Weights of a small GPT-style language model, trained from scratch on English Wikipedia.
Size: 15 layers, width 320, MLP 1088 SwiGLU, 24.4M parameters.
Architecture: RMSNorm before each block, rotary positions, no biases in attention or MLP, untied embeddings, attention and MLP in parallel.
Training: a variant of Adam for these matrices, 417M tokens, 3181 steps.
Each number is 200 + 20 x the weight over its row's rms, rounded and kept within 0 to 999. Layers, rows and columns count from 0. The size before them is the row's rms in percent of the matrix's.

# layer 2 MLP up, 1088x320, rms 0.0352, rows 778-814, columns 64-127
083,219,178,161,225,166,222,195,185,177,212,191,196,206,181,207,156,218,160,215,219,198,187,188,244,202,196,175,203,189,179,181,209,195,176,215,229,197,174,200,202,147,199,179,200,196,206,179,202,200,228,206,233,198,195,225,202,158,206,212,194,192,196,215,238
116,170,241,203,204,210,217,194,218,192,190,177,208,207,189,191,220,218,210,214,184,233,182,186,186,199,201,175,163,220,188,200,179,221,201,180,168,194,181,203,196,220,196,179,206,209,202,197,238,202,187,148,255,179,198,174,172,212,214,194,182,206,166,231,206
145,228,181,203,183,201,230,184,242,197,187,192,210,193,177,191,193,185,177,182,257,197,238,255,173,173,163,190,184,206,206,192,199,195,212,224,203,217,213,196,223,166,186,213,199,196,180,187,174,203,164,195,221,177,187,201,223,202,204,178,193,193,203,166,222
075,200,200,163,168,197,232,193,195,191,199,186,196,207,180,209,172,215,211,215,211,204,189,217,198,198,186,197,197,196,183,181,240,184,212,191,184,214,199,197,225,181,207,213,163,175,206,198,208,207,166,219,156,220,186,198,223,218,194,178,233,207,184,234,218
099,223,167,161,228,182,229,210,214,208,176,179,202,177,180,224,225,194,221,220,215,174,208,236,176,194,184,235,194,195,195,179,169,216,170,193,193,199,198,184,210,189,191,199,225,184,216,202,188,220,191,209,163,184,223,230,175,201,192,215,210,198,197,182,191
054,187,208,211,214,201,215,216,210,208,187,185,211,211,227,189,222,176,191,210,191,189,211,203,209,180,212,221,183,213,223,210,184,204,185,205,210,156,193,173,174,211,203,228,178,169,213,188,189,200,230,206,186,192,176,179,199,189,231,194,218,219,179,227,195
105,181,201,212,176,180,184,201,200,200,227,216,203,179,238,194,192,216,197,204,233,206,196,200,157,227,168,254,168,208,184,187,176,183,193,193,171,174,199,154,207,227,209,199,193,180,217,203,174,211,232,183,191,224,235,182,191,211,214,226,211,214,181,236,209
106,227,202,182,200,212,241,191,206,178,173,223,211,221,217,198,197,227,169,197,201,171,192,180,218,198,245,199,214,181,174,204,226,207,213,236,191,198,188,231,203,169,184,203,216,231,221,199,220,203,176,216,236,200,167,201,195,184,188,197,191,232,213,225,224
098,203,192,168,191,201,169,214,169,228,169,202,196,183,233,199,202,207,222,199,231,237,180,228,195,244,233,187,225,202,185,194,197,194,194,229,221,193,206,192,207,172,195,205,223,214,162,194,189,186,208,204,198,211,213,168,203,205,191,178,209,191,194,215,191
085,199,204,188,173,210,197,186,162,188,187,197,183,208,151,196,185,230,210,196,202,217,217,195,199,153,171,224,206,198,194,174,184,184,227,173,224,213,208,194,192,225,214,185,217,181,187,219,222,193,185,197,194,199,189,200,202,179,221,163,174,187,224,212,194
083,203,211,170,199,210,203,185,198,206,203,194,189,208,222,184,197,215,166,215,185,222,195,248,216,191,205,199,204,245,169,184,188,210,200,233,227,211,146,211,229,233,220,195,173,221,216,198,185,214,220,210,232,188,184,208,229,202,184,225,173,161,170,212,184
103,205,200,216,230,183,193,219,201,207,231,204,184,218,202,211,165,189,191,225,202,202,207,178,225,191,212,179,194,236,185,228,229,210,201,172,231,159,221,195,205,241,214,203,248,184,184,167,243,235,206,201,186,216,179,206,182,214,234,211,194,193,169,189,202
089,217,202,196,208,202,168,204,211,228,195,189,184,258,183,222,199,150,204,219,222,208,215,153,168,190,190,206,198,217,197,225,202,205,223,207,208,194,204,196,215,222,185,187,136,211,235,179,236,200,228,157,218,207,215,208,189,196,198,158,176,184,208,215,177
108,155,193,206,206,197,206,210,212,241,191,179,204,257,208,159,193,229,222,200,197,200,213,201,178,198,258,165,210,216,181,157,207,210,190,166,214,203,240,205,201,202,216,204,195,196,156,202,216,194,225,202,197,206,238,214,228,208,204,192,220,178,187,203,186
097,206,198,193,180,209,187,211,196,219,206,207,206,212,199,211,219,189,212,194,237,180,197,191,164,214,178,213,185,191,198,192,234,228,188,193,215,201,180,166,188,216,197,207,210,161,204,222,205,214,188,190,191,202,195,165,193,177,216,196,203,216,189,225,189
109,217,200,220,193,206,231,203,211,182,194,222,227,182,192,162,189,183,188,219,238,173,174,211,223,182,188,230,214,181,223,202,198,214,251,196,212,202,192,203,183,228,205,216,214,197,194,232,230,201,233,204,181,211,167,182,188,220,177,172,182,200,215,199,203
071,194,211,204,230,194,161,176,167,194,203,194,237,199,226,208,205,224,192,168,203,168,202,186,231,182,204,177,208,184,194,219,225,183,217,194,197,171,221,198,197,199,179,249,209,220,225,196,208,222,170,194,196,191,218,184,249,140,206,188,223,199,200,176,200
084,233,201,193,184,202,215,190,156,245,183,217,205,199,174,190,204,234,227,196,201,224,197,238,246,192,184,214,209,159,165,205,190,189,181,213,203,221,201,219,218,222,168,183,229,233,193,157,197,191,256,211,184,185,175,196,214,194,166,208,208,161,210,217,204
078,181,178,197,202,210,171,214,221,194,164,198,220,204,216,165,203,232,181,204,217,187,158,183,188,199,167,186,208,215,197,174,205,211,217,222,208,187,192,206,203,206,184,170,200,237,164,192,189,214,216,223,195,191,151,211,217,224,197,235,201,177,206,222,224
125,204,192,199,196,232,185,158,206,192,166,194,188,230,175,216,192,199,176,212,234,261,169,226,196,203,201,171,180,221,219,190,168,185,155,210,214,191,180,219,190,196,206,204,203,174,217,200,185,230,203,180,182,204,171,202,194,226,228,231,202,190,155,195,155
103,201,157,240,209,166,184,204,213,196,230,206,224,188,226,230,187,233,199,180,236,216,187,227,232,178,220,231,216,221,178,180,224,204,171,185,201,196,218,229,207,216,242,211,196,174,196,193,159,184,195,217,203,182,209,210,167,174,232,209,167,201,271,221,188
072,206,187,198,145,225,187,174,198,208,221,195,195,208,176,184,181,185,209,166,184,216,185,187,217,236,209,197,190,256,223,206,188,204,188,198,234,228,225,213,194,213,181,184,224,174,177,168,186,233,204,190,202,195,190,199,185,227,208,191,205,191,214,233,191
097,189,203,179,162,194,204,173,202,164,221,194,173,221,166,222,227,206,168,216,235,198,189,166,215,166,210,199,198,160,175,202,180,201,197,194,204,201,170,205,197,231,192,202,194,174,202,223,190,199,201,201,222,190,190,213,236,229,201,240,199,194,222,208,223
083,175,193,191,230,193,214,209,187,203,183,198,188,187,188,189,217,204,185,217,188,236,194,178,205,200,217,193,214,215,207,202,206,211,181,208,205,153,192,176,189,167,200,189,184,209,181,209,171,172,217,185,182,208,196,198,197,241,216,200,196,202,174,232,206
114,211,193,191,205,210,203,198,179,179,212,199,152,153,224,221,165,155,177,199,208,211,219,188,252,208,207,222,185,188,192,187,193,208,210,195,194,173,164,205,193,233,212,213,210,190,252,176,219,209,228,187,217,200,201,198,178,201,194,209,225,213,217,187,207
082,202,198,236,186,188,209,223,203,177,191,206,217,184,173,182,198,216,175,198,211,196,227,196,210,227,217,170,225,203,215,218,195,174,197,196,200,161,210,243,189,222,212,267,201,207,227,221,202,202,169,204,206,215,167,200,218,206,221,186,188,193,222,188,195
050,202,187,247,190,182,187,188,214,190,211,202,202,170,201,187,199,212,178,226,207,153,202,184,205,185,194,217,238,239,188,220,198,189,192,204,180,211,192,203,207,181,198,232,234,193,204,184,200,178,190,224,180,192,222,218,230,172,201,212,203,198,186,221,193
136,174,219,202,238,209,229,172,220,200,187,199,194,195,207,209,161,218,219,226,189,221,167,228,216,181,208,251,186,179,221,180,217,204,198,200,205,180,234,184,207,177,201,172,205,226,175,214,214,195,236,197,167,195,217,196,213,259,210,197,191,205,163,201,201
087,205,199,210,239,200,190,203,202,216,185,190,174,192,177,219,187,240,212,233,208,200,216,176,129,175,220,208,179,200,204,198,218,184,199,190,209,179,225,208,189,226,218,207,192,234,219,215,204,189,163,221,198,196,201,206,178,194,186,191,198,222,215,174,195
093,198,205,241,177,197,218,179,196,201,227,177,204,245,206,188,160,181,197,186,232,194,188,212,204,221,215,200,213,195,191,180,197,203,189,214,193,199,210,255,188,174,193,196,187,198,196,217,203,228,236,205,199,201,184,204,177,208,223,192,205,212,207,243,191
092,180,200,195,209,205,197,217,208,205,206,214,203,219,188,240,214,209,241,207,222,155,178,223,168,198,206,216,198,209,170,216,182,196,184,145,174,198,207,201,211,172,191,204,170,188,181,230,192,196,194,204,196,206,219,208,219,201,206,176,211,210,233,173,190
067,203,232,188,221,210,186,181,187,213,237,189,208,226,175,226,225,200,205,175,174,211,180,180,162,230,210,193,175,204,209,209,227,197,179,198,232,160,225,237,171,250,186,229,182,174,198,219,197,241,168,227,200,223,213,219,172,252,200,189,218,210,238,198,188
086,208,200,197,197,246,179,238,188,203,173,183,201,207,178,150,202,200,195,209,220,234,207,227,240,203,207,176,205,177,174,206,202,226,239,212,188,212,196,221,160,237,188,217,220,233,208,212,218,232,174,161,172,204,185,171,183,213,197,174,230,175,187,165,206
065,216,180,183,200,235,194,181,218,216,210,205,188,182,243,207,221,241,206,238,225,186,194,165,209,228,203,239,202,193,204,200,227,211,181,214,204,202,204,201,198,205,172,212,227,203,171,189,201,225,192,183,184,209,190,220,215,242,201,199,198,186,210,221,193
129,216,216,183,192,195,190,198,188,187,204,182,201,202,174,179,225,221,184,175,187,226,212,247,201,197,196,198,204,205,174,201,152,204,197,166,230,224,177,250,205,199,196,190,172,204,190,235,184,168,210,238,219,200,185,235,230,204,207,199,198,174,216,222,241
090,185,212,203,174,178,185,186,192,206,185,193,216,191,175,164,213,161,182,212,213,215,210,215,187,199,228,194,205,221,188,201,176,228,228,180,208,229,193,179,211,216,193,140,169,211,183,208,216,220,222,205,226,189,224,216,189,172,225,202,234,220,223,214,244
110,178,170,228,204,195,192,183,225,197,191,195,192,208,178,191,160,180,228,212,224,210,170,219,203,196,193,185,201,203,166,193,154,208,201,214,201,194,187,205,185,166,194,201,170,210,198,200,199,178,186,216,173,201,190,211,171,219,198,192,189,218,204,202,225
# layer 2 MLP down (transposed), 1088x320, rms 0.0335, rows 778-813, columns 64-127
087,216,186,150,193,163,211,233,178,202,194,247,172,191,201,212,172,214,174,167,186,195,196,193,241,232,193,227,215,216,199,205,186,195,177,183,234,184,142,202,142,203,220,172,191,172,181,164,236,205,205,197,237,195,190,160,188,204,208,196,178,196,210,222,174
120,180,231,206,208,202,218,224,172,215,192,267,215,221,179,196,231,207,186,177,196,207,216,195,183,215,207,176,198,202,197,175,172,188,200,189,194,204,206,210,123,199,184,204,183,205,195,161,225,191,218,159,260,180,187,179,193,208,197,178,177,185,166,212,217
141,195,207,188,202,166,244,197,233,224,225,182,180,206,216,194,199,200,156,175,234,189,213,216,156,177,200,230,193,209,192,163,208,203,209,197,161,224,234,196,194,200,181,238,177,200,181,206,215,176,220,235,192,170,181,195,225,207,189,180,217,228,219,158,266
076,211,218,155,223,199,209,167,212,245,212,159,252,198,174,221,145,251,179,211,187,217,184,218,209,215,198,211,199,189,182,214,201,247,200,216,204,187,234,194,213,202,181,216,184,190,178,229,166,196,221,233,187,217,191,192,216,192,206,199,158,214,224,188,203
097,183,187,234,197,186,181,202,228,160,174,221,184,191,175,199,200,187,222,179,170,183,192,200,193,199,217,234,162,200,211,165,226,219,191,236,233,175,211,183,220,190,214,195,219,208,231,183,197,195,198,211,224,179,194,200,212,154,165,189,162,225,202,206,209
050,217,228,158,184,192,211,194,195,202,194,202,187,220,216,194,233,196,219,233,193,187,187,197,239,201,185,223,221,208,236,208,237,241,172,180,232,211,197,195,138,180,210,233,200,197,196,208,165,229,173,203,218,236,207,210,207,198,210,204,170,170,227,174,220
107,176,221,201,216,161,178,176,215,174,232,178,210,197,203,210,180,215,202,168,196,168,162,223,221,197,181,239,193,173,184,241,199,197,197,146,174,180,176,180,213,199,222,215,190,195,220,214,198,211,214,192,184,213,227,186,191,166,186,202,220,225,193,200,194
109,197,204,198,202,174,214,175,161,221,177,153,213,184,205,167,211,207,203,183,203,259,187,193,207,189,222,209,211,167,188,210,167,208,207,193,213,227,143,239,168,179,222,213,195,200,203,201,179,200,184,189,196,185,202,217,200,182,203,221,172,210,178,220,198
095,229,199,211,207,144,167,215,175,201,180,116,187,197,178,203,198,207,242,177,238,222,184,210,171,191,222,190,280,197,199,213,181,177,199,202,196,169,202,226,272,195,199,181,212,212,190,170,220,161,236,205,168,182,177,238,221,206,206,202,196,208,199,194,205
082,190,208,199,187,197,216,171,165,184,168,156,185,187,168,204,224,195,208,212,237,219,207,218,190,187,213,192,193,216,216,199,181,196,186,152,215,214,182,204,176,185,236,225,211,192,200,190,185,163,211,173,177,191,202,180,221,189,205,192,192,182,212,221,241
085,188,212,197,208,175,171,217,226,193,218,240,201,223,202,198,204,208,206,187,193,187,205,195,184,198,201,200,197,207,183,181,209,191,212,218,201,178,194,176,159,196,180,210,234,231,196,198,212,201,214,203,214,205,183,179,215,221,186,201,175,227,195,176,188
105,209,204,182,222,232,214,196,180,196,195,282,191,202,180,162,232,207,201,185,193,196,191,217,212,218,219,219,202,263,179,199,176,173,201,214,221,178,200,225,178,204,217,225,168,240,203,193,165,187,204,178,204,200,161,172,200,199,215,199,208,207,209,189,209
087,221,192,188,221,199,175,188,179,210,175,189,212,245,209,202,175,190,219,212,184,205,229,172,167,220,200,205,174,219,200,192,192,207,229,218,217,208,219,202,302,183,195,217,174,212,246,186,241,219,200,174,208,152,219,181,237,208,217,185,188,226,182,213,193
114,201,194,199,197,196,188,213,264,200,208,242,172,208,217,175,189,206,202,205,191,189,217,179,200,197,198,159,181,216,219,195,201,187,184,218,210,189,187,163,46,228,204,215,199,238,209,214,197,183,206,205,194,217,195,166,220,206,195,210,193,195,170,222,212
103,227,219,213,187,188,203,203,207,199,202,300,203,220,203,181,212,187,235,209,174,207,185,204,194,153,186,193,205,212,213,189,227,182,187,187,200,197,175,203,96,237,189,199,203,175,199,198,183,181,195,216,195,151,186,192,225,203,234,212,223,235,190,199,189
110,230,194,202,202,224,228,186,218,207,188,180,206,214,176,191,198,205,192,148,219,207,181,195,201,190,213,186,162,237,197,177,209,205,191,184,227,188,239,182,113,192,201,183,229,211,207,247,216,199,181,205,159,201,178,203,185,204,177,163,178,187,234,206,222
071,198,201,173,192,216,208,178,247,201,203,170,179,213,211,192,195,203,194,215,168,199,187,200,179,188,186,219,193,224,222,233,211,214,196,223,199,212,149,200,202,184,216,198,196,207,221,223,209,200,204,198,232,245,181,218,177,203,186,207,152,230,197,190,210
083,230,201,202,213,166,183,184,204,170,183,212,221,161,183,202,199,205,237,200,204,231,202,218,195,212,204,173,199,210,212,192,187,222,199,190,246,158,146,208,191,212,218,210,249,207,224,190,188,242,209,197,165,243,225,203,194,182,173,207,230,193,209,185,226
076,177,206,216,161,197,177,199,190,219,231,235,214,214,193,195,201,234,222,190,230,193,207,199,199,167,200,192,178,206,252,209,224,203,192,202,207,204,213,204,237,210,201,207,182,209,205,205,170,220,191,196,212,209,212,203,186,185,202,193,183,242,190,234,189
128,192,183,192,209,255,184,165,186,203,161,232,214,183,174,228,182,222,168,213,211,243,180,233,190,219,182,187,207,241,217,188,172,180,164,222,208,206,121,212,231,202,184,200,213,179,204,195,181,229,209,191,198,220,211,207,179,237,216,200,200,178,159,237,165
101,199,168,218,177,186,175,192,221,197,227,196,198,183,213,192,186,191,194,173,214,213,173,216,258,165,200,192,181,209,172,175,192,169,160,160,203,217,220,211,194,209,231,205,191,200,213,197,159,199,196,209,201,198,179,174,197,166,230,206,167,180,242,223,221
071,193,195,158,177,206,202,173,175,167,193,221,204,196,199,228,194,180,205,179,207,211,189,185,188,197,177,182,217,211,213,226,216,236,202,226,236,226,202,235,228,213,251,195,206,201,210,227,197,202,215,222,170,226,197,214,222,193,162,215,179,203,202,230,188
103,203,170,215,168,186,190,212,192,166,220,178,174,193,215,221,209,226,194,178,235,209,196,170,216,202,217,199,188,193,223,172,178,209,217,182,216,165,155,183,178,202,205,186,209,184,182,221,188,207,219,209,177,219,212,197,205,212,176,235,194,179,210,218,189
081,182,175,211,219,215,172,219,213,172,195,150,199,191,233,196,234,148,196,236,191,189,179,206,203,216,184,202,214,221,192,210,187,175,201,216,227,190,244,163,134,189,196,191,178,220,212,163,198,170,245,213,196,140,169,211,185,209,203,214,191,227,203,206,169
114,214,205,197,219,193,214,170,214,201,190,171,171,151,182,215,184,179,223,199,150,211,194,167,189,198,215,197,184,209,218,225,203,187,196,207,143,158,153,210,194,219,218,176,241,215,245,189,186,182,220,200,200,213,153,215,170,230,218,220,223,207,218,180,195
087,190,197,203,225,218,198,184,193,206,218,138,158,195,199,214,205,220,221,220,205,200,194,221,174,213,220,202,228,230,169,199,162,174,213,177,215,202,184,189,105,193,187,205,198,210,208,218,210,180,191,179,235,204,203,186,186,205,202,202,201,172,205,194,165
047,178,215,173,201,198,190,183,172,206,192,198,227,204,190,208,189,179,200,184,192,209,179,167,186,188,226,199,218,191,190,223,225,205,209,162,186,207,184,183,217,221,180,159,206,190,193,229,219,211,225,219,206,219,155,196,168,181,186,199,187,159,213,196,173
137,195,210,201,216,203,249,195,182,202,239,251,207,189,212,178,195,220,192,221,181,216,184,222,171,208,175,229,183,187,217,201,194,193,204,191,178,208,239,179,112,192,179,207,208,214,182,175,241,201,200,182,170,140,208,198,210,248,191,203,199,224,161,214,179
082,208,219,171,173,223,197,181,192,204,175,156,195,202,189,243,193,209,208,237,201,199,206,229,171,203,209,202,185,193,203,180,228,173,241,196,160,180,209,198,194,174,231,216,164,220,173,219,205,189,184,187,220,206,203,226,190,198,202,193,199,181,216,198,215
095,204,225,223,190,198,226,198,193,213,213,191,208,228,207,190,189,193,209,210,218,211,217,208,190,191,220,210,220,195,208,185,209,205,205,244,156,213,166,228,203,191,212,211,200,182,205,188,205,214,246,198,226,164,191,200,163,192,210,189,207,218,224,212,192
090,195,186,202,214,205,195,188,227,200,199,271,201,226,196,176,185,188,224,212,210,175,196,238,191,196,199,188,191,223,212,235,187,195,212,191,184,216,184,176,156,184,203,200,187,203,206,216,214,202,216,191,137,231,206,175,182,193,209,185,174,138,225,172,227
065,201,224,225,179,216,172,229,187,209,192,222,209,209,211,176,217,175,231,215,203,236,188,217,171,198,173,176,196,170,210,204,171,214,191,210,169,179,226,216,157,209,208,221,202,193,191,164,199,195,206,217,191,179,173,219,177,210,190,167,219,205,206,185,211
085,224,160,201,230,219,182,202,195,177,195,165,206,197,200,208,235,200,194,217,211,188,242,206,228,211,191,178,215,218,175,192,198,199,235,209,196,196,180,227,164,214,186,187,196,223,201,217,196,199,168,197,212,220,157,203,188,194,198,169,214,212,211,209,171
063,240,208,168,198,196,209,163,186,202,218,268,220,188,221,193,211,186,190,200,192,183,167,204,189,216,183,194,222,205,205,178,182,194,202,164,237,218,210,208,212,223,183,197,210,211,185,180,215,193,191,219,215,171,205,183,192,189,221,209,218,209,186,198,220
128,187,230,196,214,179,157,182,187,182,170,263,184,210,178,200,177,240,229,210,209,208,172,221,204,208,202,185,204,196,192,179,197,198,220,203,233,208,230,193,108,207,199,201,194,171,170,220,179,186,202,198,215,213,178,194,235,201,195,167,179,191,224,239,199
087,213,227,201,205,181,173,193,216,177,187,199,190,210,178,170,163,193,183,223,197,227,178,187,212,177,206,230,206,174,176,188,203,204,235,184,226,250,230,202,277,205,229,183,172,174,231,182,207,214,204,206,210,216,189,219,254,218,207,216,205,201,216,177,223
# layer 2 MLP gate, 1088x320, rms 0.0371, rows 779-814, columns 64-127
113,223,196,184,176,184,184,235,239,177,217,202,202,229,230,194,212,194,208,178,208,215,191,192,192,187,211,220,191,228,173,176,176,189,223,170,222,200,216,177,205,195,199,209,203,193,162,183,191,224,218,175,205,170,169,235,201,187,233,200,219,193,214,191,166
140,221,205,190,212,179,258,220,228,242,223,218,189,228,175,193,187,212,176,158,230,172,184,199,161,165,181,230,180,253,167,189,233,212,231,214,174,191,206,172,186,187,173,227,189,210,193,222,182,186,184,219,201,185,198,214,221,194,213,194,192,234,206,164,240
077,205,241,200,216,161,173,182,170,209,187,196,191,222,251,212,191,174,185,206,191,157,180,192,214,161,191,243,218,205,219,193,203,183,200,183,203,186,216,225,193,214,209,230,175,201,196,209,199,203,198,207,215,209,194,216,171,188,206,201,207,206,167,223,195
101,190,200,234,229,207,195,207,225,165,203,184,178,211,195,190,214,208,191,208,201,159,182,182,195,177,199,233,185,235,218,187,223,215,200,211,216,215,189,192,188,176,208,186,186,191,180,198,210,160,155,169,191,197,171,173,186,198,201,228,195,185,190,242,225
056,191,217,240,212,181,155,200,214,197,188,204,206,241,235,218,187,215,206,178,227,227,217,184,188,196,196,236,210,214,224,203,227,215,205,182,186,199,203,199,199,177,188,195,212,197,204,244,198,160,204,191,214,195,199,214,172,252,220,186,200,206,172,194,200
104,230,200,213,249,230,194,208,236,205,184,211,196,213,193,157,195,163,207,224,165,164,234,218,236,179,163,216,205,229,228,191,253,194,193,200,201,158,210,194,215,163,157,202,211,208,176,193,213,230,208,217,185,181,192,212,209,214,236,207,202,195,191,217,223
107,184,208,179,179,180,216,186,181,245,220,207,218,185,162,200,161,198,212,218,206,231,197,210,187,220,175,192,224,173,214,171,179,189,161,233,184,209,203,217,204,149,175,202,219,222,229,219,201,183,215,189,187,188,181,236,186,169,185,221,192,186,162,206,186
093,199,202,194,171,238,209,228,238,181,259,203,197,165,171,202,190,191,171,201,169,189,208,187,226,180,137,207,181,214,171,208,195,204,178,167,192,217,188,170,184,221,183,217,169,198,202,201,230,227,159,195,198,218,172,205,174,210,179,174,177,164,214,215,221
085,209,210,175,253,191,192,213,203,214,214,192,213,213,188,192,166,202,227,189,218,170,223,214,226,189,207,177,206,202,202,198,233,190,181,206,193,222,207,165,197,205,171,206,202,188,195,179,213,233,177,278,208,196,225,218,207,201,191,176,187,145,213,211,182
086,199,214,202,161,203,181,199,232,221,186,217,180,221,220,224,194,202,221,201,196,182,202,234,171,222,225,192,209,203,211,178,228,198,197,182,190,208,199,221,213,169,205,208,163,184,174,171,191,200,193,206,175,178,197,223,210,232,198,208,195,232,225,188,180
107,217,180,245,224,200,202,235,199,209,153,197,211,205,190,200,217,184,209,216,176,166,162,209,185,186,196,240,199,188,197,188,206,194,194,194,190,153,189,187,199,211,223,220,175,213,187,174,186,206,213,215,195,221,174,228,207,236,217,204,189,196,177,188,206
086,206,183,166,189,172,223,200,200,178,238,204,226,203,190,189,170,169,200,202,208,189,210,190,210,249,209,174,168,206,192,201,167,167,169,178,218,214,204,193,194,164,226,149,192,211,203,187,197,223,197,197,195,191,200,169,233,226,220,199,206,216,163,179,214
106,195,225,208,174,211,186,208,219,200,178,202,222,224,169,215,202,223,200,210,178,196,201,211,187,208,208,183,202,242,199,206,223,185,185,182,205,185,208,173,210,198,210,184,231,186,194,201,226,234,159,180,228,196,220,204,194,195,201,213,219,197,208,226,161
100,202,220,187,186,186,218,197,219,186,203,194,215,201,153,214,234,177,175,178,243,225,242,190,195,206,238,204,194,178,201,213,209,217,179,196,208,227,184,186,190,226,185,248,176,172,230,204,191,215,199,186,165,177,193,181,217,183,211,199,197,185,207,171,217
110,198,201,202,221,189,184,221,163,186,210,216,219,196,219,196,197,203,175,204,205,160,217,170,199,212,213,243,213,196,238,209,208,225,234,207,214,196,202,199,184,220,203,227,177,210,185,199,184,236,236,186,206,192,201,200,198,215,230,198,200,233,165,218,187
069,195,220,204,246,191,198,208,199,186,236,179,190,233,225,190,204,191,189,200,153,228,190,198,221,199,178,206,203,218,214,244,212,191,203,175,196,191,216,203,224,222,223,198,207,202,226,200,231,191,186,195,230,211,212,224,200,171,190,208,210,204,211,169,214
083,196,227,226,225,195,197,214,186,180,208,206,171,226,199,212,195,169,188,221,196,194,197,208,203,222,189,187,218,200,181,196,201,193,210,199,188,215,209,206,175,215,193,160,173,205,155,175,187,186,179,213,187,178,167,203,218,251,201,205,231,184,161,198,214
075,213,199,175,209,234,180,185,219,193,212,208,177,157,167,202,152,194,206,198,153,200,193,195,220,216,204,175,176,219,201,193,205,176,181,188,177,213,196,191,201,214,199,192,202,164,198,215,230,214,188,182,199,222,168,214,205,188,235,240,200,210,206,197,188
124,187,194,176,227,213,228,191,196,206,203,190,207,231,196,203,188,179,195,193,192,222,231,202,168,192,170,186,202,202,193,166,201,195,189,211,237,195,188,212,212,165,186,191,209,189,208,198,210,218,187,185,185,217,145,230,207,213,211,204,190,198,175,185,190
103,212,198,207,209,194,215,215,222,235,223,190,200,201,156,187,175,230,204,211,163,208,210,194,211,244,220,215,199,178,204,195,188,213,214,213,178,199,191,207,214,193,211,214,205,228,178,217,203,214,203,207,182,204,209,237,200,214,231,225,227,212,173,176,203
071,237,214,199,176,180,196,185,186,231,155,195,171,202,198,180,202,189,206,216,186,217,209,248,206,204,211,211,194,194,196,184,220,215,205,173,221,196,182,212,170,211,199,190,176,178,194,183,189,213,201,214,165,221,221,177,196,203,207,200,210,203,177,169,179
101,186,217,220,194,186,184,193,204,221,206,200,190,221,207,232,179,213,207,188,191,191,203,184,197,207,213,225,199,178,204,183,198,202,194,188,204,189,211,202,203,169,200,195,185,209,191,178,185,236,180,208,201,212,155,211,224,210,241,222,217,175,204,192,201
080,195,220,172,194,179,248,219,205,215,195,189,209,182,189,205,187,208,178,180,218,205,213,204,156,195,248,177,207,202,215,209,187,181,195,177,198,174,179,202,210,195,201,215,234,191,204,243,181,200,161,152,193,234,218,198,192,154,213,215,212,209,224,221,189
108,220,204,206,220,176,199,239,185,227,174,195,211,198,186,194,188,218,213,170,148,168,192,210,190,186,204,167,184,203,201,165,227,205,196,182,191,171,214,200,207,240,181,208,176,150,187,210,192,252,161,212,197,201,213,185,211,191,228,192,195,212,224,216,159
080,181,183,190,230,195,202,220,191,205,244,176,209,180,235,204,175,157,203,194,242,199,211,176,215,245,171,207,179,197,197,200,225,212,143,164,171,217,202,199,204,203,191,212,176,190,232,196,170,205,227,230,216,184,185,182,235,196,201,181,208,214,204,186,208
047,187,219,227,206,205,199,204,204,170,224,206,207,227,214,208,204,219,201,161,177,213,189,170,133,198,223,216,198,201,175,180,186,199,222,192,212,144,203,243,173,172,192,208,206,161,194,248,228,203,177,175,199,192,215,203,222,205,217,209,166,201,235,193,181
133,148,208,235,183,208,202,186,217,221,222,208,207,208,191,204,204,232,192,176,214,180,199,197,188,181,190,193,216,222,167,180,199,211,199,212,192,214,208,221,224,216,201,189,186,227,216,176,203,209,188,183,201,166,157,202,229,188,204,193,194,189,184,200,199
085,155,190,215,229,211,189,190,244,201,193,194,186,236,238,166,186,204,188,209,189,170,219,150,201,181,154,195,197,212,212,218,164,210,208,212,186,175,199,177,174,209,191,190,170,183,172,220,190,232,203,203,197,200,175,213,169,214,207,215,181,194,205,184,180
096,185,174,191,215,205,244,239,193,197,217,211,212,230,209,227,220,174,162,213,214,165,216,202,189,223,163,202,203,194,202,197,198,182,223,216,215,199,176,181,202,185,202,203,211,178,222,198,202,198,160,162,218,221,185,211,199,239,220,225,204,154,204,208,242
087,187,223,163,190,213,201,209,215,190,216,189,232,215,206,217,210,197,187,186,169,217,208,180,165,195,220,189,193,233,179,180,243,186,218,203,230,185,236,217,185,197,191,156,250,215,173,200,214,230,162,197,182,207,187,201,203,198,179,179,187,192,188,215,177
065,239,165,204,206,172,229,186,246,179,212,205,198,169,198,194,206,211,209,193,169,172,203,162,164,204,176,235,176,257,193,193,230,171,162,197,189,202,201,181,193,201,232,191,196,202,197,209,211,198,199,247,216,197,217,215,206,228,222,201,214,194,218,194,161
085,223,191,156,168,200,234,223,205,241,169,202,178,202,189,176,231,225,195,181,228,223,201,217,204,201,199,191,206,207,221,216,177,188,200,175,186,208,173,189,203,218,215,229,205,212,256,198,206,189,231,221,217,187,197,199,196,176,193,187,203,154,185,157,221
063,198,183,175,246,216,185,176,212,199,219,186,185,219,204,228,181,203,192,203,177,171,177,190,139,210,202,169,190,216,194,203,224,177,152,198,201,170,197,197,192,188,243,222,188,174,175,205,221,208,201,170,214,223,224,244,238,203,198,194,206,213,197,229,183
120,169,209,181,190,217,197,212,225,200,185,196,189,208,201,251,201,218,196,173,227,176,189,224,151,215,194,173,203,241,197,188,211,192,183,198,198,184,219,162,181,194,189,212,217,142,200,195,193,244,161,198,194,193,165,193,218,198,210,193,199,197,210,245,153
086,183,203,196,227,191,196,197,255,223,204,207,199,197,194,215,170,220,190,182,175,167,198,197,168,216,156,190,207,194,223,185,179,204,215,186,215,198,214,170,196,174,182,171,203,207,202,227,191,160,192,193,218,205,203,205,190,191,200,212,186,181,162,200,182
116,198,177,238,213,213,177,168,235,166,219,198,177,180,183,206,176,173,202,208,189,210,192,190,189,213,179,180,199,209,201,248,171,211,230,194,190,222,166,226,176,181,194,213,194,212,193,186,196,181,204,188,191,189,210,219,191,228,227,197,163,200,192,201,240